From a checkpoint of a small transformer trained on Wikipedia: 25 layers, a variant of Adam for these matrices.
Each number is 128 + 24 x the weight over the matrix's rms, rounded and kept within 0 to 255. Layers, rows and columns count from 0. Numbers have three digits each.

# q: layer 2 attention query, 256x320, rms 0.0432, rows 86-171, columns 120-159
# k: layer 2 attention key, 256x320, rms 0.0416, rows 86-171, columns 120-159
# v: layer 2 attention value, 256x320, rms 0.0365, rows 64-127, columns 120-159
# o: layer 2 attention output (transposed), 256x320, rms 0.0375, rows 64-127, columns 120-159
q86:122174133130144155113129100158169124125122103140114147134097160105147128118136155119120121102152149148136060115141150121
k86:143128094132135132154155153118136102156148135116149096138154103131093151136123169126158132151172114125156150147184132159
q87:112116144143184131121142160095087134151138115113128117131158120107133119084134142109151107117117158114132145087100140086
k87:132139100137105119133137119134104146145185133138088120114127151116131116150123122122118142184101074114120153157125133160
q88:096138113144112119136107119143144125149082110133114143163130130114095141171121122114119149130122154123122109131123109174
k88:109141126152134155106151110133102139102100134113140090084116113145127115125119127119112166132129158119157166106156124121
q89:115140134090098143125101095140192151141107117158135118155089151091128149140155146129115133142152131151073113125129113125
k89:122081155146143106144133123137160114150121116117122105130129111086104192116105140168130115091140140109132147111131093106
q90:082086143128099131133139142125125116141121124111085132168160117082098128157143118156130134099116111091159141135104118126
k90:124145113138123139075108139114134161139125136172155126122055103116171099118122081140105168173073138124152111091126120082
q91:120165145124087184118099153157161153147051173155119146096080146147136155117138121116126134108131128141173122096109123095
k91:151094151110145101105138136094114088110132125133153098109153134137130140137171129154097162121126157116149123083124142165
q92:159117132126142138123140098122145157115131138131159114080133107147167147129151118100119141130125115156129140176165129164
k92:132104124109135124172115139150152107121124104149094176123117100118122116139126142114153082108140142153076103171160154103
q93:147171116156121116126138169110048123102159107094116112111167108136123125114097172114160140136122141116136128104127113093
k93:110145104123103152154145110131126125121184152150131146122109125141118124152105139124121137164140097119107145148108136129
q94:137133120171073152120099127168141121161127115133114110135172144148130170106160094133145151152103124122136110131155117133
k94:143150165144169141083117149103097111126073126123145132112125132136128077170144135135140114096091160129117132113162149090
q95:125116111134120101164117159093082110114143135123122101112155104127094112147103102147170128085125115107192152104123101124
k95:121155085104118158129131111152143141121170149128117120125096117122167092125106106115128159141110108132107141132116135128
q96:136122104119145131122112076102145178105146113151168113094123096102125121135123140137107153160106078155080139181178141169
k96:109117132116149099154147147167171101147132121079095144135162122066122156138111147112167091064147132155119128150139136102
q97:166113127136139098134153078140153131125128111131151136147119152122145132107101138086118115124149133143124101121194120093
k97:129132098144098118164115120111090109149179147132157131140153115105094160099110154137121135127159118130129154145126108103
q98:149140133162141104125147159077104102093182125129135125158124080116130080105133124146145134109151106144136168132078145136
k98:129160112124115135145136082134134174179156157109141121135122154112131157134089090105106131153124095105110125155092151125
q99:156161129103133165095133103164139167137117118167121140128067145153157148133079137114124119103130152146122094102106116117
k99:115128121139144104165151161114138101132146123132117113109108151075106125129137151122112135169178118125136125091142109141
q100:121125130138084095168132120123154099082100135150132144122150139063086085139125146161124138115133053135128144118109129117
k100:165133103166148142086102126118099110136142132091162096139162104139155126125142109146112159159100144138207137111109131119
q101:146136110146146090143098113085130127113128168121174132123131110101121147145129148153080142121144102143104138185162112157
k101:178105141127124114141158099159127120140141110090143129134127093146109152124100151117161100106093136149134107153162115097
q102:099084127135149149140137123090150156151104095111091125157117107156086160142168107105162106111154186119154129114128121125
k102:118130121123113124137135145142111177104122142156091094144091106140154138099108046104147071124060109096113174130122129147
q103:099150107134118138126142122172134152160119117104095135130119137127158124154118109109156117118130154131177126103120136122
k103:136113100140106162105152155093127152113157120189108160126094136136133070091135127111143144134122132134152114104139109118
q104:150174120098106128153125160158162122130063168151122124131102114107146149145129112131130113074159128150165120076117089159
k104:092112105120121134104089109126143175127107111157108070126111146154170097105152090111106130130121143106160090119137142151
q105:167121126126113116140094116133130131068135180099174125160095117147112102121130118165111154088107143143104122123135122160
k105:146157157104174110114099125113126085141118094113169148126143165118133142123157139107115118117137119136122079140129156140
q106:109142133145126132114129151105103112152104125140129163143124108115131107123155083120165121091162143123160118126090130092
k106:157129128132129144127155114171156172145102157122107116120094118165146086138112107107100156148135127117151128095099117176
q107:129105110154136094117120077127119169110137122124133150105125110090153105139123176120115164120121064119109131165156133137
k107:158115093136131141166176155133134090142196148103136137130154141108080114156078119097121158158128131142169155132146111081
q108:108105146101128105120123088150166141127125148109145113115132129105133156162144134142123154118151118165105121153147142152
k108:131099140125136142125132125138143122114115103118094146137126122104113136106120125128169084094117152141135115162133112094
q109:154113138103117090109114129114152140135097143119132137116125113159093103098120068114127132114105136161112116141089144126
k109:134125187152152113129075131137120092127077126085091095126164170132178128122143106115134109057127172115143126105129132147
q110:130115117098130103137147111168088086115132125114143145158149110114109133160148130134124109127152135128131121158128156155
k110:141110140137134145097124111164157137120074121104111144119105134133145116101132126109146101110139145146147129120122122114
q111:120161142117117116126141134162141134142133141131143148120133174145093179121103142130131134164117101179081144113097122153
k111:131107145133174110116117112160119125132081128092133112135130148089119115132131148158137106096119132146151144124138111099
q112:114139130124138132083164110143110147129169097114115149121133135148166129113122127102134128152120135116171117145146136099
k112:148168110138111152147174168116122151144160157164146167135113124164114087139117155124120126157121099122106146150123111125
q113:117131143106141139133122103141173163121040136160144147124102148115119176123154136113115135099137141141082118148164121118
k113:110082134134148122120129143157125080131095120103097091132141089099096143143134130133168117085145152145146136101147111118
q114:109122085153078164137101154076156162140080134128121130102094151086125105139129101136141131158119047120122144091152132117
k114:088099151134158099116113150142136106121143132146112074112164141108127147153104109119141132100106134116176129054116119101
q115:114139084148147124132091102131139172121113145112106122107125126115090167148115156147094133178138085108107168147150130129
k115:153106135120129125112215142145116100136158125125139152140129113108115102133110134131127157141101136141132126113130122085
q116:140123108140141146107135110094094141142120121092111105131131109115137139139117117121121135189133126111123149148130128110
k116:099144111156118111160132143121138138125178118140106149112144142137137065139102121108115148160120099130113154135110116117
q117:136113112094178174144125111081104160131136113118140111140117130154106164141127139136122137167100125106090147169159145089
k117:077103161164141112164119152165146095111144126108127129108122095060088133140135145155145132138121082120074172122128115141
q118:154121097160121144139146113124054130117152134103114125150100121140131106147096135098138169143091140114093120084129117111
k118:096152116143144139130122136106139098092152129119141116121111151125150113126122146130131165129156087111147123095111120124
q119:165127140109138124118139100157092092139152135112189110177051091091122107135183127125162100115162153150093101136113150154
k119:143142138156147104174108103196182163160139128108139085122136133143141142112106159096138111130178082154150130138153086145
q120:147099118143115111176143111127169083114144169145116107126139109191119113153135094133113151097124117129137139143126133156
k120:141172146097104153101068137095111146120118128136114138150133158160148120108157109098120103161126134125123090163138197168
q121:146107086151112150141108109132114151138124157152131084132106157145118101120115122130116133134118151120074134075147101140
k121:070140118103100090137092130134136097063151109134109128140163161117131127138105137141149145124116098131153149092131123105
q122:131134121139148131114095134112108190175129123139117111095124152119161133115126159098118155162116130113099127124130121112
k122:125103130129126127160160139124130067114161126138134137115150126097105130170110168179143132137100116129078138124137118117
q123:131133106112154135112087101125143210161130141124117120112136151118121183133130144131112132172102104140109173133175139143
k123:124106141143158092131163165141139076131122085126109162109151124088106130160105153144154121132103147129106168151136098045
q124:147120054174102125158066153104129133126072154151142125099148169124145162137122139154100152156129131101145139122161162091
k124:148141125137113099093122141101141089122154109144136131132155087128121161154132098132157157139090153118125113115156126121
q125:131147135122098135121138125124108127139134136123124119129155139111169107115112147098135107180141097087118098157140154082
k125:104097120129102144168158123133147145120170133142093148146114123141127123157141128142155140125162143133125140125102109133
q126:101128123170123128139151182139113108155095112127077126156124136147127130136131076130156125093146139076224132110103126130
k126:105170108123090173108133124102111178115116149183142116117114140169152077118103108083108154163085162120144115110123163152
q127:148084154164160109151150119125118107096125095116153145140179139150129099104130156088095133165139107127077119145152141073
k127:146138112128117124128116118108083096164162148064125131142151114140094149149130124132157130140136124112132136178105142132
v64:128091129117121109130158150090136124107143143148149142074143155120126118159149127148127118151137161131133124145123121096
o64:106112122113123156158131106140117153112138072136142144108134102113111118123109152107107163124144104119118120128138140113
v65:071157163175118138118104104146135125110080150149152137142143127132148146080099098145094128079112118122121127133110125114
o65:141135153119121177111162159133123123111160126096100124137088161106124169116118119129119155115130144162128164131109100152
v66:152165106147095147093103153096072120104138164129095132123139119137142146130119110105163139127095124183117122145119118110
o66:095136122083140128086126098110118150139137114139150131108126078191121139114126148138133170147100147141073117148143167130
v67:125142125101080134103150183091152131158129146121141121127114146125142121097134135119101137122113133124119155153125137120
o67:109135075132149121138116118099139162111114152152158141116122125138121117122151139141133135149124139106121126140154140119
v68:132102111118109095128152138144168140106122146166081122090109138120110100157115141167145115144136131128139112129171136153
o68:130138157180121112132109140134116114087113176155122142156108144110122161177147110116097109164111073121129152129189135080
v69:146141135162130094150115121133126119145132120120106151137117131101124112108125133105163124165114120152107115131091132082
o69:130139158115129153143112111131129129150103115123112114125143125144157105132127120133156121135133161147135145122108107118
v70:103141108104096128129123153123127137156128144114089161127127155118141076133103127118143146123120136122148083131143150141
o70:124125120158189089136078124104116103081080160138195095108105125144161160130137103156137101158098113120129145136133140084
v71:124142080103147133134108117112096154163134095106095114124129113104111113135125134133180113136142126136119112131101132087
o71:127136158134127134153123110141139101199073123170063123165129114153160090136164097139145084117120104104145129096109125145
v72:135107140155126117128116145142153117079127140138105161124089113103097121140105144156100127124134122123122130136136133122
o72:134137150127109137111128139164141116125132115118127138140114139144128128156118132108116136132141114179124121149152112122
v73:105130124118112118156120093130141147098126114095117115117109132128096142084136118113124112149131083120123192134129117124
o73:142149116153067107140131128114149113150137131110084135145136142146145101158151093124146093128133155098119142163121097141
v74:174143173136149097125186156104138152115107151157133171149139113121132084170156108150121115133141186115114046141108119136
o74:080142139092109211163146112111161156070139078103170095105152135100130170088110165103144150159133082117120140156147120125
v75:126132159200148139127099134166115128105146151085134110099150164154158164113152123117118136130124096129094176128129110131
o75:137151124143115116109125128149098128169140094152100129135100108125133103107088124127143198105130159154138140137101147147
v76:127158087122158125126073156115115114150123118106107102144131086108153130160129155115210138153106099146097134120117104113
o76:118128143138150116099121085121090109180130136157094141144152100185141140104137118120147108118133170103121104100094148149
v77:159122165121116122152134134141137120098135106122116163074159154154133123108143100170134092154108117104114175133108119108
o77:115155134128117111128128112139120121139107110125147113139129100141109125134086112127133133129127110166111144139132107127
v78:094141105117125136139117089104133119149116097130145123140153124174155171087116115136151096087141120127114106128129138109
o78:113111122123128137134149136127107127120113112136075148148133102102115138154150139126132101085108159118143156110109123145
v79:149138164143085130104115150142119162139113101145129122114122119151143148069144105062118113143103113141139099121139153120
o79:150116125087167160118125128095118127165098088124155143150140160148121135112154155135134148161129175107121137141109107117
v80:157110147148134140147148127137143127104114104158153130096114136121144110165160121131134145114121145073114189146113111154
o80:120147099119115140130151134131152117145156106137125148146138138126104120129106140135123150138150106129121105127137114155
v81:166132105118116110106113137099120115113165140070092149160105182174095135128130163100093139127150108156100155119172110134
o81:120091126138105102091101124155086129148105132143130134136119111144113133128144119114122136124102145133126121116146160090
v82:161139104106149091146129175075147106112143154128120128110088111112152089172139163155118115121125103102139119153112129171
o82:113132119172136137164118134116165136068136114139077136139146115086108145165114124093109125128109091100139134121161178146
v83:124132126140161105147117104145130121161120105140126164130108122131131151137138125115134118103136102128148127141107120119
o83:141114159114153161169169089140143122157135084083065135144167137113143140126100115116114144090163116112153122103095123156
v84:118187118123122109123087133137134155095154103114099144137105141112097138146106154093161091151130115145093107149105134162
o84:122141167152131109120131111136153114141093155123094137171137138143191139157137083136161090147115132132112116154123130137
v85:136086148144125137148173147145160102147117153125115151129074197141125144120117154135092129088136134112138202138142100169
o85:155149093125128098142104156119146158095149162122129083120104120122125127138090089160134167143125115155144133142156159127
v86:151114142107127144111143150140130160139156126099112142150152167163162139157115109152152105141141147114111122128129150138
o86:131130140121127108126130108114103140104096137160170062116135061143122162124090080131150158142114100164100154137134155104
v87:108175132126147125148136112138151139086107134154150122098117109108126098101114105122122120120117153135111126119139126096
o87:125145147107127130144119122118142116115127108062142132127117193117156139111127132120153092123131184125088142159102105143
v88:136122128103124147134153182140149121159119105142133138129158140141169124101123144131131128128126129106113129132116116120
o88:126131115141167122153110130106109148121119148157139126133113097141120133139154126128129112142111149106129144114122131108
v89:134141152142155087117117127145116096103113073091122147141107114148102149087107142143130146135101118142117134124138131124
o89:128139136126121135124139141137133110143123146126085144156127128128136122132127111126131118113125148138127127102099136142
v90:137116113136095119102194173132155054122140127095095133158099180106161119146133163110180135119137104142117107144110124150
o90:135123114146173137119058126130130167122116140165149104128143119085161147134117128118109151136068131106198095090157153112
v91:153107114117095175134125154074104127125100148156147112079140131162176148135142116121163139166094137133164119148141132094
o91:125141108106137114138105115091122143158117107163147111084132096198113115130115135129124168148121123111122102162162124153
v92:159156161092139127130110080100122106120124093128138116124119079133140151119129155135151136133120115136123121129115109108
o92:146114135120117119112150140149112131166134147131092145141135131119121110127126133118128120095116150136144088090101127151
v93:127136110109152151142107126110192097134136122119122134136063131163129154166125187134099170128130117134167176086149119199
o93:161118083191154101100104140116111127113133171136103120146140125114150144142127111112107079128103105074158106121157157142
v94:144117155118130066124145130140118146084116144111113149093127112123130108101137129181109113136110192123099140139122115138
o94:130137147157092160141147142154155136079141124104103133125139159093144118104102101130160124129158098107115147131136108132
v95:148107104102107112133145143094139111132134151132121139089128127151163135143132129122141165124142133130125146132154113122
o95:114120124129124124140106073119056131116104084140172120117145125163112168128110127115105144110118131122102119143156140098
v96:078101114078134130151112112115141180108156132151126094099117109135133149125116125141144118123132128091134094149136139183
o96:126156144178109117141155149125159118082128114132112134152116132095106164154115115108119112113105092124107154145161110121
v97:112161130142118128113115145087102125112103116132126144134153140140110173110133118110175096127106121141122106151105120074
o97:147139153113167154123108153107110124150094113143083141150104125194169137113139102132158087147125187123105150115119107114
v98:133123138181137077127121101160086133081143068140128131156130148089100162077114125127142107138119114132101105154124143100
o98:118143167103098163125156153128160137143153140122091140142122139114128114127140125132148121146128157149106146111101114120
v99:170124124107127144137165110126123132162117127150077133130138154144134121154131103115150092103121168134156107168163140114
o99:098127117064144138127120107114119137093087104143147132130156119120091149127142127170122163126109117119117159120133175096
v100:131132119149104141138139148130119098137090134156100129087126121117121107062140130133127117151130120133140151133124151116
o100:162164110104120131124078151135112116140076144165132086133106124179145106117134115202135143155135101144162171120115081111
v101:104143123138133109118121169096135109107130131107185134132144100118141114130137119152135155132142148161122129115123111108
o101:151121118149117162110100122123105152106146141109135106104125127157182120093156165112123126134126147074142136109107111103
v102:126087114111150112151102136143121135144175130107184119144134095148117124112129137125126147145109119137129157105157101134
o102:140103096147077104125174117152110108144140129097117121120150148109118122104110152131112117115169130100128121129128139136
v103:161129136094124141117179149144145123094110143091139101126114179121149110139135129146121106136141155141138098149131155173
o103:129131093139135136138091137099149161123135148166152098093115087119168144155124119143143171155108105128150113171150141145
v104:123142156131155099149082104150128165143154104127062123163140136102108132074140126102114098126121099112135146130113133115
o104:129140139104120110152150137153142093178108137123069149164108153125097091138169102139169112140144140139108145128112142127
v105:085142104134111132130047114129116145133155152079073112142140140140093132141107095100120094157138103119106138132123154152
o105:125127149150115084080116096146114095133087116154155120136115100108134110111119103132156143105119111162117150154135109128
v106:128153129118131122133056116099144148123173148092151147100118108174117130174130141129067129148147135152153153105153141161
o106:122079155153140121114169109141095118144122102111133144110146112137128135129144123088121114102134086111092139130131132086
v107:155114159133163109144132102135136132124139079110160135107148155174113132134108131132121106132134106108118130132128131116
o107:102102156127111132145142124144112107139110099111114146156139135116116123130129136115130125098136145148125140122116102130
v108:121146121137135140143128105114088097127092115074126094147093092128160139111140132118142123153121096117113154120130111113
o108:138124111124108133147139122121124126155148138112086112136149134158132102159107127107148114087105154121129098116121133154
v109:141097128108127117151173141116158110137130162170089136098131131123151115178134145141120113115118144097139132152120153148
o109:114134107117131111143114135130157128083106115117178117112132124097114147122080129136127130129109081143142103147151125146
v110:127099126170148145140116125144109116134124162135150134160133131157127154095131110129120125116106138111124150112139136120
o110:105147137124102131152177131115143121120165143077090120144102076142143115144137124137133134163158163109066161141123094115
v111:118119080142132105138116148139117130150143090134124109156148136145100146140113118104195126157133102108120114120138124110
o111:119125157117145143112109081116096102162094110174101160158147082161139142133165129093115099128132157095126116109104130137
v112:167128126147133152139119168133134104111172111155122165161134180175127186165145120122158094097145147149129099095145130165
o112:130136117104156145078108111146118139143107112163085121152148054153161138137134119140111149141132115124142110136146158124
v113:095142122125138142142087102144089150127113107114108101160153119131106090164124138114132153125128129137137081123138136125
o113:129136182118130133124160151133127094154139130141072127162113160119124134147145101136137104112143090139119144103137145139
v114:112088113140106102110114156134142090135120133111077151165118170135097126155109155158123165100137079124117142159131109160
o114:179124142190132124095120191121110118101128196178119118123100107113121160131140105137100117156113095135164164080151114089
v115:135128119087123108127181172099183117120115102192137144138143162137119098188133129169122136096141165123155104138146118141
o115:129141103147155128136109157112142129059116157148126133125136101096122160150120130126112111133126098103149124125165142135
v116:139115124139110171135173153120129114118156179138131154119130158122135119175163109156104129120131150138156165127141134156
o116:130150105130132124124115118126145153103137126134162121118121106132123124127114124139115142147129086120122121143159145129
v117:146113175134114094151119130127113116105103119125165142119130113125112126131137137143119123142121120116099133139105115139
o117:148133118154131164141143169151128115109142098124096123140155143079148115120090137121149127111145125125176119140114097153
v118:070132103140117140143111096189124156127180082145146117172135140112089194081117103130178109086153157152115120100113133096
o118:162122144118103116113142114174151094159159136083092143157111118131176110130158117155144090121168147128128113117113087119
v119:108135102158137139145138082119087112148117105126142107151097142129111146095130150119094163138147102144122159148133099123
o119:150105129099120146099137128130139138155154083143070122141175139128102126147150120110105138080116160111147116116124133138
v120:143120127144128153134097137104132135146120102137162141142119100155127170113140130114163115162129096107105172139102112085
o120:147121117109127151138133101126091115167098089131079138167139119186138123146137131116138115134133190101114115115122102150
v121:101111113132122128113100125125095139119088123136155090088128092125152149094135133093138127156098073121133124127113138108
o121:143135127109135110108138130121121116174152123141119160141093155174102128161152126122127107150115199149133113137113128168
v122:170109155098096132126125140126162138129127180093143144129102155115154108176118148152116160112154141095141139130143130135
o122:126123119134127118133125120104129119114147146111205088110105139111119140137108127109113143164107075142108113164168121114
v123:139154087100113127130134135081105149134119102094120117136115125118118052097127135139124149152129115164143130127131125109
o123:117121137155134138133081099114128145145118144171128113129148147148154104132169100127137139123131086074143127121128156110
v124:171103117121125142148127156113119094142100112093103166112117148143114106176134145128089175134142087116145165136151132146
o124:142106130137159072143121122124087115144090149149178097137117090163129109157101143153114126143133079168134103117128147128
v125:105154128083111147095157140101154133142123149128134087105111110111167144142117139153136135109135162117162145137117122126
o125:148140093156140107119093134096130167076144187155181108083112129133130138120124115131122125144102079107150131128148154129
v126:168096153116099119123163170130117122127131138158123152094125139109156080147164137123123123112115152128141123149126137106
o126:111149116104152157145100114115126172111142120144179120118138127088115110119110172141113173151120107126125123105129155110
v127:129136152089125104108140122151179138104156134134094149121143163118120125121109131142094131075122095101145155145099136123
o127:100130127153136106152124148149137124120151109104169146129128134054083138124109119119120150107109123161105134129112135132
q128:143105120096098131132176141106122131102113115108124152160099131113095133105136162147126095158119120125096111125094131129
k128:109101133113149160122176147162136107147126130114105122111134133131079113136095095106138130151155140129164114148126106139
q129:088125140113158141141163098130106127148162145133151127184146122157143164115163151138113101095109128113140145164147150144
k129:134119131113116072117106130128098124095152121147096138097116117130078124135137112111134140118135140116150113123131131109
q130:111141133122109087147127128110132063081134138125131138148080123145122151126109140127154080103121163109133146165101156113
k130:126108155122097127101138163158113128150129150118107127086123122108133128128141129122139158149124127115150131105098129126
q131:117080147118108110129140128136135141123126127125088134102137162151112123105102118112132123114150144124124107162082126102
k131:128102138158144117140169151159123123142108137125125169096135146136128095114095172124138131134120124107096172112075135129
q132:141126135144117134096117121113148178111114140162113134110137175124118096182112120107105123124162183112147095137106090136
k132:133100126195153106161116081122147123124135088125108121127150170112169111109094138138124105130144105130108152116101114125
q133:152107128114117152159136084144152183124124098117122118117126120149103139155119071110131125102157123121125126117131108139
k133:153147119108130126139117113134121135095077119126132126175141085128135152124109120147124083093126141114141121149167122131
q134:114149108118115128161127118153148120119120100152118145119125086154128121122106139130153158114117115144131144139114170111
k134:130114132085109138097134170116127141141142159118138128089116138084127116107152143155121167150126107154160121113139112127
q135:132111142111115091200094101137115177164149110136105121131155111178120132135137088106113156101170116132132139122142166143
k135:141121131132121130116137129120123108127105140126141174141148130143156134093125112170116087080114157157119108105147129104
q136:118171154102109099099127114089114112144076128111123146164133176155146118157123131128155112070154127147139120142118136129
k136:190114141155124140104107115107121125157203109134142113072121107152141109159125117134139117097163123162156075118087173133
q137:136119101123135116148138128127138105099118110128100102126108138130099144103121146132154133154123111092072117144133105126
k137:133099159096136151108187150137152124146087146113142150112113095140113094101100137132138120122160109098099142152172128127
q138:082122132140085061143124171097110086073143156132122166149108091168130146121144145099138113148107170110156135138110154126
k138:084114130127118141093147163164131130141132151126123158122115136111132066112124119123141147138118143141122138103085093134
q139:112135132095123154122134156162113147081140116133090159158114155150131114104095180125114122117106117122154100140135120104
k139:166145110163138105132165080162138099155152119123128196099168177118133101079144149142115144173143108080125065143090114101
q140:124100129118124122113122130128112149139136149112130113104123193117155122122134087107117131105179152137174101128131126123
k140:193137174140132128155092121125083113106098123153135160109140136123166136130159148150138113123110156095105119141117161098
q141:126111091097099142147120179114116093130143152125124158143106156113139083169135073109114112150133136122153117143111140140
k141:174121150149130162111125099154106117143104117158151157103123157145169099111131142129133117117125184119128122136112172114
q142:105136158143107116096125154101099133155139176138166124150124137151180118191142108112129144086149151158162138129115118152
k142:148126155131131118162076121118140109122151099154102126128127108129138101147155108128114088120131149132131103126129168104
q143:145109139118128111102124152113150125126104117131152136117148145130087144102098141137130119108111146102092111101126117095
k143:133159085143098142159120098138161150144131125075150130112121126156147119112140159125156159140132074127114150120117100177
q144:167116172147122154122099142096119135126105116130104128112100132156150093146099142154162156118120105142129122091115124114
k144:113141088106117112161117119146166107165142114130121097139132112138164161108147109140088162140130110140161108132166133131
q145:122126118155132117125128133106130146098137118143124102112115151114103123145131087121106143155110149139147134115127075148
k145:148166161124134156145145084174117155090114106098124176159140123149126133148102115106134092104138173148119126169131117126
q146:126103113099144129177147112140100156139122082145107157098133108149141154116118122131128183125098116126099125117134143096
k146:129128142135123151109119148113097166100098134107131119137122129135127130109121148133102120144121085163118131194143105160
q147:122106121185161127112134141087123095121089144117179122138138145115116158145127126148154112130112114127110099145123131109
k147:121102096132131132129174122168140164113189124184136112129117079103121108131156095088115169130137110149133162121129115165
q148:132132138096125114156151077104142140094132093149112143125137107143092169122129138132124122120113139110099139169126142114
k148:087120135137112106100131179117124153152119138095132121108132145114117124102124128147140147139140106134124135120136078115
q149:105146123147081121120109096117130092135133150122078112119080113145126140188146165127105146108125137128131142159096118148
k149:153120148136133117125134144165104108118144139105091162128123109137100094121104092131138103123179169136122114157105154120
q150:108154148130086089091170136090122097096124118124103125134129148132154143137148170134129138123130140111166125151102100156
k150:108120122144159118144108148147161078142161125109126201133117129128096099113072117107133109133146126135090117140107126101
q151:148152128145107157143149129141144114105098109128140111130140063148115121092112153114128165158101099127116124104133137142
k151:091151114142158158121139131099177167135109159146106115108102121092123118116114126159117147107113096150145110134144116150
q152:108142145101089116155114121158156097159111122124122101123110079116116132130155107130128172143119141122175155143120157141
k152:102138143100174127105139138143149128140104156161141131119110119110138128121112113161133108124159112145128121125124127127
q153:126145115144119129130117148106140159098110129145112115066101096125135094118116167139139127137117156142111123097139086114
k153:085132140124152111190125141147148126186128138091133095137151129126090113138122155126097150105126074144118170090109089158
q154:143135124174125165115132160113143123093127112144133132112095148113104106128093152131111132148111088154122150063091081124
k154:113206093128133111158097122086162118127198117120141110108144145155139124138160171113118133150119114135137080141143117130
q155:142149105170149113144129108144156145109163094169121107151148122126113141134079115106077117133092107139125091086114096125
k155:147164104168126092116165098105174120110152118124139146133129130157160119093166152175129142165112122095149094121170078120
q156:108116164112168130098122142117112142150121139134167140134146154107147130124137155155135090126147152143104137115139125116
k156:117107089134117122156099148094136093139165134109107080149129097115094121163141130112097178154126076088139135120132123152
q157:117141129151128122119142166133150054112141153119146109143136125149169106113087140157122153133110139151096127109112126071
k157:125137126130126152104128151132133152160153113114152157121092129142154136115134147121089165118131128118140098126132144135
q158:134117114193182147101134096106106104148152179124147125142154132133132175134137138148133128132119119118120139170137117107
k158:085099120173090082107110128130121107103162126153149112141110132147097172135129118088124122169122137134122143138143123097
q159:116141158144175148096143111104114132120138142144167119161147129117147160115132136143078107130105131139144121140119129157
k159:124129105137153093176134133128130082101183128161083140128142107114120110159128111090156135147124137111129137124113122141
q160:116168126138093105120137231093117076098117150112158159136123097107131079123155099129128159182117156155155153047080086125
k160:113159168138097183133117108175143146146132110116115104123074123119145115146097145105123110106118152152112079079080158154
q161:143150131127146154137106118134122138142134155097133145121104136137143125122134111119154146137151103127106126122123164099
k161:133090157131110118110105158104144123150108115163162096095147128103136151130148131131125168145125132145145107125135102116
q162:126115098151139120120125144111120100135133168116144114162119094096141094107105111135115140161110122092163131144123122106
k162:137098128144152146115154148212124146155108126157157122095099164127126155133175112119125136148097075105132132154146152131
q163:137110098105081090157149149095160118082121134133115119108119121095094089125122154141131138134140145100122149124139087114
k163:096165120088170191130142131145151156153100146061154119147126161134146154092106123134137095122146150112099114113131131129
q164:134133138113127109155134120117132132113123095134106143174142074117116174090136148121093140139138109114139143148152175147
k164:111139103082149150109185167126138105126131162122162164110116151130107134107107101162168098156113126124152097123133091095
q165:138147110182101080175141118080140152091189157139140133129100101149149102167157113105150147146122138124179140134134119154
k165:082097127104159161109130190172135090135138148138130147151157134118112092161085095136109051092098130169159160104121110155
q166:149166096137146163091139167122130083072093169130144117111130116090142073109134152165118118173105118141118126102135087149
k166:123151160131144121131104121099127160161152113144100080163098139116108117159105121112101150089136132131114112130150142139
q167:147137137143136128129118093154117134103120098131090129152117151141071161130085097085114122124125169147141108151118096129
k167:141136108140136104094210085117130110103115127143132137098142102140147121107093142135173135117149135106100127120104090159
q168:116145125141130101103157157103101104102161142122143121134104100132182127081152162145120137140102096126093152101130128158
k168:088142143118105142146119148120119130161142164140120121113129145116101106161134123131140143144114149171177128113117146098
q169:104094102105141100151110137098084122111150146103113136047098137150158088140161097140144150126141143121115118122099142099
k169:108139169115090117109051137151109163190095133117145118144127134132131180129137142086111113133083136155124143116123142118
q170:138156127140136162091138103110110121086147124135147141092139132142152130115157123161132097115123121157100087136108096142
k170:106155119124092120125074123116100134121131112108066107124127136113147112121128141101127138097139177176106129105115140107
q171:146129126131139165116109134153135168167143124110140098118122114105122114161131091130128170087153148165126123130157120167
k171:170169109121135133139106087113116130073111123142120121156133102153127149144125114130120109107150146102121120138130143154